Weights of a small GPT-style language model, trained from scratch on English Wikipedia: no biases in attention or MLP.
Each number is 128 + 24 x the weight over its row's rms, rounded and kept within 0 to 255. Layers, rows and columns count from 0. The size above them is the row's rms in percent of the matrix's.

# layer 5 attention output (transposed), 384x384, rms 0.106, rows 198-224, columns 128-255
size [ 98 102  92 101 103  91  99  94  93  96  97  99 105  92  99  98  87 102  93  94 102  96  95 102 102  96  98]
[[125  97  76 165 145 156 159 158 118 111 112 115 168 152 123 134 152 141 133 111 128 147 137 144 140 143 138 104 142 144  93 150 134  99 172 169 164 135 128 142 124 130 122 135 181 113 114 122 122 111 117 130 134 145 103 114 144  97 138 114  97 119 125  88 101  85 117 115  90 126  97 127  93 106 143 157 127 102 105 114 128 174 147 135 107 138  92 130 117 113 127 122 143 104 126 125 164  91 154 100 131 134 120 147 114 107 193 137 161 151 130 150 143 141 125 171 117 112  89 163 147 125 124  92 103 121  78 165]
 [127 113 109 171 130 136 165 138 119 156 206 109 166 122 141 135 138 151 192 132 172 110 103 115 134 117 189  95 120 107 120 121 113 129 126 159  53 142  98 147 171  84  99 120 133 128 103 145 148 124 127 152 152 110 115 173 108 125  84 148 136 137 165 105 174 124 110 111 107 107 151 129 127 151 141 141 122 163 112 135 171 142 103 157  51 107 117 149 134 117 144 145 151  84 106 139 144 119 127 115 173 138 117 123 102 138 107 107 115 156 124 121 105 116 187 176  74 116 118 160 120 126 136 105 101 141  92 146]
 [122  86 125 123 154 147 127 135 145 150 136 142 105 120 141 101 115 149 124 123 125 145 129 124 167 157 144 136 130 151  60  92 146 112 102 114 151 121 100 119 156 142 121 126 153 158 217 128 107 104 128  95 109 137 118 144 139  82 160 105 140  82  88  70  75 107 133 138 118 115 142 139 110 137  96  79 157 122  72  38  89 195 118 128 161 122 119 169 121 123  86 112 132 125 124  92 113 154 139 138 159 141 118  98 152 118 120 122  99 121 131 118 143 121  95 129 114 168 126 135 127 138  99 135 121 147 114 126]
 [164 123 143 114  96 126 169 127 113 115 110 152 124 120 133  91 166 117 162 160 115 133 124 110 172 136 124 111 106 173 127 150 146 137 144 120 118 112  84 117 114 142 162  97  96 117 137 183 127 124 175 172 149 143  96 120  96  95  98 103 106  95 175 136 121 153 135 128 144 125 146  80 160 130 145  99 136 121  99 158 108 137 138 139 155 101 131 194 144 146 124  51 107 149 135 124  91 113 131 126 122 115 146  93 154  89 141 118  52 112 115 114 124 114 133 146 116 117 123 128 141 101 141  88 133 121 149 133]
 [103 112 133 139 109 102 150 123 174 102 150 104 113 131  93 116 135 158 168  93  93 159 190 114 130 165 129  96 142 107  96 140 106 128 113 131 159  90 113 138  78 115 147 127 109 136 116 135 124 163 128 115 134 107 109 161  83 148  90  96 152 100 118 131  95 114  96 131 166 125 111 120 121 132 130 117  66 134  92 133 139 119 112 137 152 174 139  99 113  80 122 161 173 106  89 139 105 108 127 146 111 122 116 134 137 135 103 108 135 144 102 119 118 138 147 127 131 113 133  91 127 150 117 113 138 165  93  99]
 [101 108 130 132 133  93 138 151 112 119 149 100 154 116 119 112 128 138  94 150  88 128 110 142 155 133 114 127 123 131 158  99  82 128 152 137 154 116 176  88 136 146 100 113  97 143 128 142 154 146 146  87 127  95 119 116 158  69 128 103  78 100 123 126 127  98 103 134 145 154 122 150  88 129 158 130 182  93 103  85 115 101 135 123 154  97 149 164 123  79 181  88 131 135 130 144  82 132 146 128 128 121 116 150 123 139 113 114 138 122 116 130 153 121 119 138 108 118 112 116 111 128 122 141  54  95 136 127]
 [122  95  67 136 119  88 111 122  68 136 141 162 137 101 130 117 102 133 105 134 133 144  56 131 138 134 147 134 148 137 173 113 100 130 125 119 127 118  88 157  85  90 151 178 102 133  83  95  96  99 113 138 113 131 164  72 146  85 135 103 105 126 195 141 109 169 147 138 115 151 130 128 129 169  95 157 111 126 148 119 127 103 145 109 118 119 161 133 171 135 121 133 133 158 108 147 121 122 148 139 111 159 152 114 122 109 123 152 125 104 159 159  99 140 157 133 128 116 135 151  83 106 162 131 126 150 156 116]
 [ 82  91 120 101 133  88 127 166 130 152 165 146 126 121 115  72 115 152  71 182 148 139 148 159 135 149 112 150  86 126  75 102 135 120 119 153 127 137 144 165  91 113 136 159 111  96 128 133 104 125 161 114 107 137  88 136 100 141 104 106 136 106 114 124 152 160  98 134 164 106 131 166 145 132 125 170 141 146  98 123 115 119 145 126  99 159 123 131 144 163 165 139 131 113 169 139  97 113 140 141 103 129 117 141  99 165 166 123 109  75  98 113 165 116 162 141 160 145 126 112 161 152 125 161  73 161 128 101]
 [165 127 178 150 181 126 151 145 128 158 103 126 109 154  88 171 129 102 128 112  98 132 111 113 110 144 148 101  95  79 124 174 123 140 116 183 153 136 143 125 163 162  87 117 136 145 106 126 127 131 128  99 110 119 165 165 160 128 128 127 125 143  98 129 159 168 137 127 135 144  80 146 124 116 138  96 124 128 115 100 133 117 159  79 109 134 138 110 115 152 155 113 129 131 119 162 135 144  91 133 115 123 143 107 135 121 137 114  99 107 129 182 110 144 136 135 128 153 130 138 120 110  91 146 146 119 128 139]
 [133 125 170 156 156 168 135 114 130 147 140 130 134 150 176 130 118 102  89 145 129 122 136 108 126 103 120 139 109 161 124 160 126 121 125 114 124 105 118 165  84 158 138 129 160 120 126 102 104 146 112 129  88 155 145 174 125  88 135 133 120 135  70 147 141  89 146 153 149 102 114 107 136 138 132 111 132 140 106 117 131  92  94  73 152 181 113 166 135 114 143 121 180 126 113 107 101 129 130  91 147 132 107 162  97  80 148 155 143 127 137 125 145 128 128 145  93 152 127 140 133 117  79 128 103  99  91 136]
 [145 105  91 157 135 145 127 132 117 119 119 101 130 110 140  86 105 158 124 135 160 110 131 159 133 162 117 151 116 146 119 129  89  88 152 115  65 146 112 117 106 130 140 152  90 145  72 158 115  82  83 100  91 157 166 129 108 101 129 135 172 108 144 117 156 124 112 117 141 122 117 138 110 164 125 110 137 112 114 113 119 104 121 156  85 146 135  78 125 139 170 138 157 148 191 106 117 152  79 159  81 144 132 130 134  97 108 139 110 142 167 120 128 145 150 154 122 170 130 140 142 145 104 139 158 158 138  95]
 [120 118 175 123 126 122 150 121  80 141 124 142 132 110 145 118  80 118 123 132 119 126 131 129 106 141 170 148 147  95 105 123 144 149 174 118 161 145 133 115 133 134 138 121 113 182  97 100 146 117 109 109  95 132 113 128 156  94 135 145 151 130 119 162 162  99 143 138 103 154 141 109 104 157 125 145 115 130 122 127 103 126 117 109 123 136 142 110  83 170 129 151 143 164 157 128 124 120 116 111 167 157 132 143 105 163  95  87 125 143 128 119 110 133  83 125 118 141 130 118 194 125  89 110 170 111 154 135]
 [100 127 150 154 104 109 151 147 122 109 145 136 141 173 126 142 159 149 100 119 126 168 122 129 108 110 158 170 134 131  85 136  80 130 155 154 131 172 131 113 123 137  93  89  89  87  86 112 123 129 109 143 140 143 144  86 164 152 126 126 152 142 149 157 154 128 156 140 116 137 174  94  83 134 107  93  90 129 114 123 182 115 184 110 132 145 141 129 148  76 122  96 131 135 136  56 122 125 118 102 115  91 112 117 123 143 119 142 116 137 109 157 107 161 123 102 137 129 132 116 133  98 142 119  55 126  95  98]
 [124 102 114 166 165 204 128 125 172 112 120 157 129 168 147 122 116  96 108 153 143  95  90 116 137 111 160 123 112  91 156 172  94 139 141  78 148 125 120 144  82 168 151 144 141 153 146 112 117 108 129 162  50 108 106 147  91  96 172 118 130 117 144 174 176 130 108 146 129 174 136  78 115 144 144 145 128  91  66 114 117 134  99  97 111 136 164 124 144 124 125 143 114 138 131 156 159 164 124 133 106 139 121 104 137 128 128 132 107 107 132 139 148 138 132 118 172 128 157 101 140 104 142 105 113 182  98 111]
 [121 136 117 149  98 151 125 154 127 133 121 110 134 136 188 163 124  78 104 144 107 182  92 133 139 148 111 140 142 125 118 147 144 127 135 137 164 132 163 137  98 117 116 129  73 136 147 107 106 145 119 136 108 116  97 144 129 108 118 125 116 147 107 135 111 149 120 173  85  83 118 103  72 149 143  80 120 111 139 121 121 125 134 161 110 185 155 149 121 152 128 111 132 107 115 129  99 137 189 144 161 151 161 106  95 152 164 120 151 120 123  99 107 116 124 127 126 100 137  81 120 111 140 113 154 129 146 129]
 [140 125 116 142 141 101 127 112 143  93 172 106 125 113 102 165  69  98 158 167 135 145 155 136 109 140  95 152 115 126 115 140 158 119 147 126 176 115  85 134 166 120 139 157 122 118 141 123 102 135 163 120 146 126 108  97 110 154 160 141 116 131 100 112 190  99 106 139 150 123 194 145  80 130 134 125 109 122  91 127 144 128 166 126 124 128  98  92 117 140 141 107 108  97  94 186 142 120 116 137 147 129  87  89 151 139 143 106 113 130 132 107 136 153  99 115 202 130 136 135 129 138  98 117 140 140 121  92]
 [102 135  83  96 119 110 104 120 111 136 170 111 124 117 123 108 163 118 159 144 140 154 158 153 156 106 130 108 100 114  78 141 173 156 160 173  95 114 132 146  96 118 191 119 134 150 173 126 131 126 129 114  88 142 136 117 160 124 117 118 121 141 152 121 136 105 163 141 165 152 154  90  81  95 151 105 163 147 138 125 103 136  81 109 158 139 144 132 131 115  92 125 117 104 115 134  96 114 131  98 168 135 110 111 120 135 130  70 129 115 165 166 154 174  88 141 131  79 120 142 163 165 132 111 157 125 147 137]
 [147  89 113  99 154  83 157 136 105 130 133 186 174 134 111 101 133 167 131 138 112 124 121  94 146 116 139 164  99 109 118 186 117 132 148 163 111 122 150 110 140 112  73 120 160 148 151  92 152 168 133 140 106 164  96 120 147 100 155 126 106 149 149 146 137 104 131 128 123 108 117 159 164 110 116 161 149 120 107 167 138 100 120  86  83 152 138 149 155 115 128 155 148 137 121  75 109 134 120 139 134 175 133 164 101  58 157 157 120 121 112 101 144 158 139 138 100 109  88 128 149 116 132 137 170 101 113 119]
 [135 106 122 164 145  79 133 149 136 145  66 108 102  89 148 153 119 108 123 147 133 156 134  84  98 154  92 175 107 108 158 125 185 135 166 117  68 127 117 123  95 118  96 118 116 156 145 114 104 199 129 134 151 109 145 122  97 107 154 119 121 105 146 164 168 138 133 109 123  95 157 145 166 129  78 136 155 131  95 138 108 113 168 143 133 130  88 168 146  98 118 114 127 119 137  88  99 120 115 127 130 107 124 104 130 136  90 105 144 115  93 148 156 146 138 113 201 131 138 114 102 137 159 116  90 144 161 168]
 [ 98 113 133 148 150 142 130 133 101 146 124 105 131 153 126 131 120 188 111  40  99 112 101 160 152 134 154 124 143 166 131 145 156 126  44 134 135 114 124 161 159 122 169 138 148  68 123  86 104 152 147 119 156 175 100 141 128 120 153 159 145 130 158 108 145 123 146 117 146 148 107 114 158 117 117 126 116 118 115 137 104 172 166 114 152 104  95 153 123 169 106 158 102 139  93 134  77 102 142 118 120 150 102 127 147 171 139 125 122 178 126 120 138 137 145 135  77 121 112 105 119 163 121 110 113  85 139 154]
 [124  95 124 132 177 157  94 124  80 153 117  85 120 117 146 130  96 148 150 136 157 132 141  92  89 123 190 117 164 104 101 112 102  99  72  73 110  89 166 141  62 121  99 130 102  58 112 126  95 129 121  86 136 111  91 113 112  90 130 144 129 124 152 141 125 117 142 153 108 177 135 170 139 178 132 121 145 117 137 140 133 122 144 134  85 116 155 117 108 111 120  79  99 111 113 107 113 115 132 148 124 107  83 130 166 102 114 161 134 132  96 118  76 148 109 122 150 134  98 114 106 160 146  99 173 125 111 142]
 [160 119 106 128 117 113 128 153 119 100 145 158 145 133 150 102 168 108  74 137 107 174  99 136 150 115 138 129 125  87 135 132 113 107 131 110 185 163 121 103 141 161  98 119 137 174 116 107 117  99 103  85 114 133 126 114 127 132 115 110 118 137 149 138  97 141 119 168 117 100 145 137 159 165  90 105 111 129 122 142 105 129  99 142 100 130 135 149 155 119 173  93 120 132  97 137 165  66 139  91 130 140 106 136  67 152 182 103 121 107  98 153 123 114 109 153  90 148 111 120 131 122 150 126  92 121 123 137]
 [125  79  91 149 144 151 160 132 115 102 111 123 115 130 148 132  91 134 132 124 116 135 115 103 138 163 124 102 115 123 125 162 117  82 147  71 145 129 138 132 119  76 135  99 115 163 118  75 157 126 110  77 131 131 128 167 156 124 130 129 146 114 119 104  58 134 124 164 110 108 123 126 102 120 110 119 107  88 134 140 113 124 130 114 124 168 146 194  86 140  82 192 126 106  85  95 135 138 127  92 183 122 134  97 124 178 140 112 148 115 107 136  91 165 139 110 137  99 123 127 145 134  95 149 121  93 119  95]
 [135 136 132 114 190 143 118  92 108 164 113 115 183 153 136 117 134 117 122  96 109 169  75 104 106 112 131 117 125 166 100 133 113 152 128 101 159 107 182 131 136  76  81 150 136 111 177 167 126 189 130 142 115 127 139 134  73 165  66 146 118 150  95 128 146  76  93 114 127 130 143 186 130 144 106 133 151 144  91  96 116  91  83 142 130 134 162 101 140 153 121 154 144 155 116 121 135 168 122 107 143  89  98 134 143 130  95 137 107 148 113 151 136 119 142 152 140 148 157 128 132 143 117 131 157  86 152 114]
 [104 191 131 145 153 156 176  75 111 117 151 161 135 137 125 152 135 138 138 130 154 145 152 133 174 166 140 114 133 163  97 117 109 148 151  93 124 170 122  99 134 173 156 136 178 170 156 118  95  73 185 104 104 132  56 111  85 134 118 109 103 123 110 140  95  91 138 119 142 130 153 133 118 162 141 119 120 169 101 119 110  93 136 143  99 148 136 114 148 132 152 124  94 149 155 120 100 157 171 129 108 129 118  94 126 109 121 143 101 159 116  95 139  88 129 151 123 181 104 117 171 152 125 140 150 136 146 118]
 [109 127 120 171 128 144 131 111 100 110 139 128 114 138 125 148  90 132 171 121  93 105 101 108  98 121 107  98 159 130 140 149 123 102  83  95 141  84  80 114 109  95 141  80  95 168 119 171 126 111 132  86  96 171 123  89 101 125 160 149  80 100 138 116 130  92 125 148 127 119 146 110 153 105 126 165 170 118 127 115 133 118 171 180 127 154  98 138 164 157 130 148 107 130 140 119 120 165 120  86 102 101  85 113  79  92 150 118  89 155 123 144 137 120 147 119 126 174 123 119 154 121 139 131 130 110 115 132]
 [141 127 157 165 140 150 129 102  87 135 148 168 126 132 115 146 102 116 125 128 132 105 132 145 145 162 121 138 102  94 140 151 203 129  53 156 175 128 121 131 155 113 115 115 100 104 183 126 110  99 102  87 110  87 137 171 140 134 136 148  72 115 153  55 141 140 110 156 119 111 102 140 103 142 133  83 171  89 123 109 110 138 134 161  90 127 123 133  85 129 131  83 149 122 106 133 143 119 117 157 118 170 156 104 138 126 116 139 111 141 152  93 123 146 169 135 138 119  89 163 119 134 147 151 134 142  83 160]]
# layer 5 attention value, 384x384, rms 0.114, rows 199-225, columns 128-255
size [100  95 103 103  94 103  93  96  98  98 102 104  94 102  98  91 105  96  95  98  97  97 102 102  92 100 100]
[[130 150 164  94 142  83 127 104 105 128 154 108  98 134 101 118 110  92 160  82 128  86 129 174 101  99 193  98 131  84 160  98 138 128 156 117 129 171 134 129 119 130 135 133 142 136  99 122 114 160 126 133 116 128 112 135 146 149 136  85 132 150 178 121 135 137 115  99 135 143 154  86 135 108 127 109 132 149 155 154 169 111 113 202  78 140 144 103 144 111 131 139 151  91  85 145  97 128 130 125  83 130 147 143 122 172 134 152 116 135 180 114 141 140 128 131 112 109 140 137 167 120 144 100  86 103 128 103]
 [144 112 114 135 103 158 139 117 159 103 113 160  74 148 134 135 141 164 156  97 154 127 135 184 175 124 142 117 139 102 138 143 162 102 104 132 125 120  97 113 135 110 136 138 136 140 152 130 107 130 148 118 137 194 117 136  95 116 146 196 155 141  91 173  87 119 137 139 150 159 151 126 136 108  80 136 130 156 118 107  88 142 115 129 163 140 115 125 105  99  93 108 114 126 149 113 137 136 147 152  96 133  96 162 155 111 133 131 139 146 101 113 174 129 108 130 113  86 144 139 143 133 161 126 141 141 146 102]
 [156 122 171 111 132 166 115 125 103 110  82 153 125 141 130 163 122 144 108 109 134 108 102 105 131 174 129 143 165 126 125 135  97 130 171  66 135 113 111 127 109 141  84  76 114 176 151 161 104  89 100 118 144 164 130 172 118 122 162 151 138 138 142 146 166 148  85 130 149 113 141 145 140 167 127 107 104  94 135 126 141 144 125 132 129 116 100 185 141 114 131 106 123 106 138  88 127 115 112 134 122 132 160 132 177  97 101 111 146 175 116 109 144 143 142 127 123 140  94 135 114 122 165  52 132 146 152 167]
 [126 130  88 120 149 109 106 122 135 118 107 110  95 156 111 120 120 159 168 116 138 130 105 128 123  83 174 138 164  85  63 137 160  98 106 112 161  90 134 105 150 136 158 104 102  93 125 122 155 142 135 102 108  98  48 131 169 152  99 117 167 134 152 109 110 157 104 112 143 135 147 111 125 142 136 150 116 147 152 138 122 119 153 181 127 104 151 116 107  89 143 157 110 138 138 170  84 119 142  88 115 112 126  92 114 141 149 124 160 128 122 130 137 105 136 130 124 112 131 133 134 155 112 152 121 139  88 141]
 [126 127 178 124  97 132 115 138 129 161 100 125 145 151 136 133 147 115 104 127 129 121 156 126 134 145 107 141 125  79 144 118 155 119 145 115 119  79 131 168 131 162 108 123 106  92 137 120 153  72 103  71 165 138 126 161 152 151 106 157 154 138 179 134 112 171 152 134 164  96  86 121  99 138 159  84 128 113 128 135 109 127 137 133 117 134 133  64 132 108  83 125 138 116 160 137 143 174 114  76 144 103 125  96 136 148 157 161 131 158  74 132 128 117  66 111 110 159  75  95 115 123 150 136 116 123 142 100]
 [107 148 104  95 157 118 156 112 149 117  86 148 130 127 129 145  96  95 102 162 141 136  87 107 125 126 172 112 130 122 125 162 122 129 110 152 115 114 127 159 115 157 149 129  88 151  97 128 103 146 140 170 119 115 128 154 156 108 119 113 102 112 178 137 141 124 176 164  94 157 164 122  94 118 137 130 102 107  93 131 125 119 130 153  97 150 133 120 149  94 120 105 153 144 104 182 128 150 130  90 128 152 136 128  98 120 140 141 169 140 156 129  82 110 158 119 125 122  83 143  91 118 147 113 155 125 144 137]
 [102  99 124 134 106 120 102 185 118 170 142 134 149 156 146 118 102 126 168 177 110  98 119 134 138  89 153 138 118 174 120 104 118 142  88 123 146 121 129 133 117 121 122 174  79 124 124 124 131  87 139 129  83  67 122  92 130 107 166 137 150 148  81 114 158 127 117 146 106 141 107  98 133 144 121 139  72 175 153 111 137 122 108  87 105 157 132 135 124 101 144 134  78 120 140 139 115 146 120 137 138 135 122  99 163  83 145 161 144 122 111 125 168 121 130 113  90 118 126 136 135 164 122 165 120 147 118 173]
 [156 133 130 136 130 165 197 127 108 156 167 142 186 127 107 135 161 122 134 102 154 139 113 132 130  84 126 141 109  81 142 137 139 137 112 138 120 169 102 157 123 161 166  95 113 122  79 149 150  87 122 107 125 134 184 107 139 170 113 110 135 120 140 121 119 142 120 107 107 113  99 132 140 115 142  52 129  82 101 129 118 165 103 165 133 101 152 141 159 152 127 126  72 123 114 120 137 126 124 119 125 102 127 126 146 107 131 119  80 100 160 145 131 151 107 114  88 154 152 121 132 143 125 113 168 158 113 108]
 [130 125 153 105 139 120  76 127 107 147  83 148  73 129 167 127 149 136 158 115 132 103 163 133  97 138  79 132 106 105 151 123 138 157 145 145 143  99 132  70 155 167 122 128  93 159 101  83 128 147 105 154 127 160 120 155 105 129 126  85 110 104 158 161 140 105 116 115 154 113  95 134 122 117 108 146 126 125 134 129 154 137 102 137 107 116 132 139 122 120 132 115 144 127 142 104 140 147 123 111 106 166  97 136 127 120 134 127 131 183 121 117 144 137 149 104 163 122 137 104 124 123 134 130  97 118 140 130]
 [132 161 127 121 123 130 142 169 150 105  94  91 158  84 147 143 140 153 136  98 141 125 103  91 118  81 136 140 135 163 136 147 131 139  84 153 144 137 150 129 138 116 147 155 128 130  87 157 132 120 108 137 174  98 157 108 130 124 149 118 136 169 117 140 131 124 155 119 127 114 123 147  93 146  93 121 117 106 107 135 110  98 117 152 130  91 137 139 144 150 106 153 118 104 166 123 172 102 109 103  94 133 152 141 100 122  83 169 135 137 177 104 148 100 167 116 135 114 151 148 135 106 172 116 135 158 148  97]
 [106 153 166 168 113  94 121 159 111 139 138 139 157  90 157  92 135 151 117  93 155 113 138 134 136 134 128 118 179  98 128 151 150 107 135 159 126 173 168 116 112 126 118 107 150 159 171 119 177 130  80 148 100 102 139 115  93 119 190 137 127 150 111 113 141 161  88 154 105 136 140 114 111 147 156  94  94 126  74 153  50 128 121 128  93  97  98 144 152 134 106 114 150 127 105  90 124 124  87 105 181 124  97 175 131  99 113  90 151 103 115 134 145 138 122 108 148 136 107 133 108 163 151 108 181 118 142 119]
 [115  97 114 154 122 115 123 118  93 151 127 143  92 127 116 143 135 116 147 131 162  90 177  79 126 108  73 148 124 137 127 151 130  88 128 124  79 128  90 126  98 134 139 122 125 107 125 137 112 162 155 108 114 125 137 124 150 153 108 142 126 186 126 107 163 153 162  84  96 132 117 139 115 127 175 132 110 123 194 139 101 115 137  98 127 132 122 113 135  80 190 146 112 132 104 147 105 103 103 115 155  89 133 137 150 176 115 145 118 120 101 151 108 139 133 117 122 154 130 137 135 129 125 139 117  76 109  69]
 [162 158 102 143 150 162 158 127 126 137  99 124 112  78 124  83 111 115 119 137 163 153 108 113 110 142  87 119 148 151 133 166 112 129 135 108 180 138 132 118 142 134 111 142 157 123  88 106 143  74 144 151 130 152 135 120 129 109 126  38 119 100 168 109  92 141 109  90 126 146 105 157 102 119 152 166 143 111  93 103 130 135  87 160 134 133 147  88 110 156 118 158  97 138 111 131 161 121 104 136 112 114 150 151 105 146 125 100 136 141 130 106 121 116  99 116 108 188 134  86 114 113 145 138 151 115 146 126]
 [101 160  94 181 134 107 163 104 105 143 174 131  93 130 177 134 171 129 103 158 126 160 106 134 130 141 136 147 130 136 115 112 139 107 147  97 119  58 117 137 107 106 128  85 109 112 143 164 171 133 161 125 112  97 119 145  86 153 132 123 123 100 128 154 113 172 108 117 129 129 140 140  78 137 117 112 115 124 132 149 121 109 132 156  97 121 144 115 122 118  97  94 141  97 132 118 132 110 163 157 153 142 144 154 114 101 148 137 137 108 120  90 158 104 126 119 124 140 138 165 177 137 163 134 175 141  98 115]
 [128  85 170 131 122 140 145 159 141 121 160 142 186  94  87 132 127  93 124 141 122 104 187  97 142  97 161  97 144  99 106 154 135 134 125 105 166  93 100 148 178 130 108 117 119 126 139 100 115 118 148 120 125 119 121 102 139 101 122 135 108 141 135 146 121 109 154 108 147 126 118 113 109 137 133  86 101 139 158 111 135 108 126 163 115 102  92  95 135 165 137 129 101 137 117 150 120 128 117 117  99 103  99 125 138 120  71 118  93 137 144 129 169 140 143 159 135 129 157 122 126 100 115 122 148 120 100 127]
 [125  93 128 107 166 147 129 140 165 145 146 118 102 153 126  91 117  79 158 149 121 134 125  76 115 143 158 154 140 163 146 129  87 111 134 173 156 126 164 115 102 150 167 111 167  93 191 115 131 117 139 128  98 168  94 160 103  93 127 184 102 129 124 117 125 138 104 139 153 142 128 101 111 142 130 115 126  97 161  79 117 141 105 104  59  97  92 132 157 139 119 140 183 139 149 140 115 133 107 134 105 144  94 113  93 119 127 124 124 110  98 109 120 154 123 121  80 136 104 118 160 150 148 133 135 114 104 158]
 [144 111 138 128 151  71 127 138 112 144 111 158 114 179 120 129 100 143 171 132 131 130 151 126 159 161 111 127 113 115 114 147 115 122 127 160 111 134 195 127 126 153  85 109 140 142  90  80 111 180  72 146 122 146 111 133 188 165 158  88 117 115 124 139  96 126 131 129 157 139  69 121 120 129 123 164 149 127 111 121 154 127 116 119 125  87 138 159 124 155 132 143 103 111 136  91 147 135 165  82 118 192 134 187 173 110 153 125 142 133 149 140 136 155 149 141 129 157 113 140 117 141 145 122 123 139 134 151]
 [143 119 116 135 115 107 149 104 100 116 111 130  94 125 111 153 136 100 132 150 158 184  97 110 155 143 144 134  69 130 125 153 197 174 145 121 143  68 100 173 154 143 117 101 133 126 187  56 119 142 114 149 157 131 110 156  90 134  96 112 113 113 100 144 115 116 129 111 142  88  90 133  95 122 102 121 164 104 116 127 110 104 148 142 125 166 105 141 133 121 138 120 116 153 139 110 121  99 144  96 170 101  95 158 111  88 143 148 133 108 138 127 156 173 118 128 106 160 116 127  96 122 157 140 101 141  92 125]
 [110 137 117 135 141 144 102  81 127 158 147 144 190 105 134 158 120  81 154 120 126 112 160 107 127 138 152 131 149 125 114 145 135 144 109 102 135 142 155 156 156 175 157 123 116 114 139 150 118 127 191 126 100 143 117 132 139 107 112 115 141 108 118 105 135 127 126 112 135 106 123  89 137 157 118  60 104 154 140  88 105 152 126 120 170 140 148 110 118 129 133 102 141 153 116 126 127 104 162 106  72 154 108 118 132 141 188 118 141 139 150 178 118 110 122  92 126 112 194 104 162  80  98 157 116 128 104 119]
 [126 154  74 104 119 136 127 150 136 131 105 128 112 143 135 160 143 140 110 147 101 121 138 180 156 135 135 134 138 109 184 172 145  90 105 110 122  96 183 125  81 142 116 112 135 113 138 167 123 101  84 157 129 189 131 117 115  86 141 144 129 146 116 117 137 102 156 111 118 122 136  98 165 162 143 126  93  89 115 139 126 130  89 126 127  99 148  81 125 109 113 114 170 141 131 101 121 167 136 136 125 117  86 120 147 138 138 143 156 142 130 102 111  90 136 149 135 102 144 174  92 143 118 107 158 114 126 126]
 [148 119 131 184 119  95 151 143 131 153 117 150 171 165 109 131 114 117 130 107 113 123 109 124 138 143 128 131  75  87 139 128 119 141 110 136 129 148 145 149  87 148 106 100 115 151 131  94 133 142 165 116 119 128 165 151 135 118 129 120  58 116 139 158 131 109 121 137 128  95 154 126  96 133 130 127 108 159 138 193 173 113 147 158 122 142 149 137 154 149 119 137 116 109  87 112 100 140 170 120 113 108 129 125 133 139 136 162 157 143 138 151 160 139  84 129 130 168 128  81 157 132 142 129 119 152  99 114]
 [155 175 117 203 144 158 157 138  84  81 122 121  79 163 143 133 110 138 144 160 200 134 142 117 149 148 115 119 137 103 143 158  96 114 121 113 129 132 144 149  76 145 134 123 112 154 137  95 176 170 135  93 100 122 111 105 115 153 149 131  86 111 149 130 122 101 127 160 119 164 152 133  88 119 137 130 108 119 127 130 124 128 142 150 130 122 134 132  94 126 153 121 154 148 145 121 111 110 153 122 126 154 186 119 135 129 139 128 136 122 112 104 149  87 116 138 153 112 141 151 119  83 152 117 134 124 120 127]
 [134 130 130 147 136 116 132 114  80 117 124 141 120 145 102  79 166 156 187 156 103 142 152 130 104 103 123 145 122 146 107 147 139 170 114 120 131 126 100 194 146  97  98 118 140  80 112 134 131 154 128 123 141 146 126 147 110 144  80 147 125 108  78 139 132 158  96 116  84 136 105 138 146 121 127 106 169 135 156 130 125 109 110 151 114 125 162  96 154 107  88 151 156 120 108 143 127 116 128 101 114 123 110 146 120 141 159 103 124 186 134  71 153 112 195 161 131 117 145 172 113 137  93 153 133 103 107  83]
 [146 145 109 169 113 135 100 146 129 147 149 121 133 145 113 144 124 170 132 140 106 109 106 127 107  93 140 120 102 155 161 121 132 155 123  99 120 169 119 101 160 141  88 139  75  99 122 149 104 111 128 183 144 133 113 129 114 147 107 151 164 120 152 117 122 101 114 112 141 149 133  92 171 135 131 118 110  94 133 136 138 146 113 138 109 116 132 104 127 122 135 122 125 136 128 137 107 135 155 154 104 179 115 139 101 138 165 118 119 163 109 142 159 156 185  84 102 147 150 115 146 145  88 159 146 122 166 113]
 [105 132  97 150 117 127 160 121  91  98 163 152 134 104 142 155 118  99 109 183 186 120 124 129  91 130 152 118 128  76 155 117 148 126 152 131 153 131 133 174 135 124 169  97  64 137 183 159 133 120 120 117 134 176 159 152 109 176 141 121 122 127 156 153 145 134 168 130  90 167 142 150 136 122 103 107 159 100 141 138 130 175  99 134 131  63 134  92 136 110 123 174 130 145 174 109 132 137 106 147 116 148 160 129 116 127 109 126 109 170  78 162 103 127 125 108 150 122 140  98  84 167 143 109 154 136 162  81]
 [130 116 125 152 160 169 132 111 129 159 116 132 119 122 114 123 146 114  99 127 103 106 148 158 117 159 145 127 146 109 115 136 151 127 121 118 143 101 136 136 109 170 130 105 105 145 167 125 171 116 122 107 142 116 144 108  93 180 164 104  93 150 144 139 119 112 138 138 109 112 131 136 114 118 122 107  95  93 152 127 128 118  94 130  76 113 126 130 110 114 103 101 162  97 122 114 131 161 107 124 105 117 129 120 149  97 115 134 107 135 127 110 133 114 137 129 123 159 122 123 125 162 159 121 145 104 180 174]
 [ 99  76 153 148  94 155 154 199 134 163 127 109 163 125 102 139 114 184 158  69 131 127 156 123 136 154 131 107 127 147 150 123 131 117 145 105 120  97 164 117 123 104 134 137 145  96 102 173 101 103 121 121 155 148 143 113 139 149 129 104  98  97 165 117 112 108 133 118 157  97 143 136 104 108 114 125  71 128 130 129  88 150 105  80 123 108 140 102 150 152 153 168 114 190 128 137 135 140 108 110 138 122 164 110 125 118 135 134 143 149 130 135 159 109 127 118 105 106 126 113 137 111 164 175 102 158  91 149]]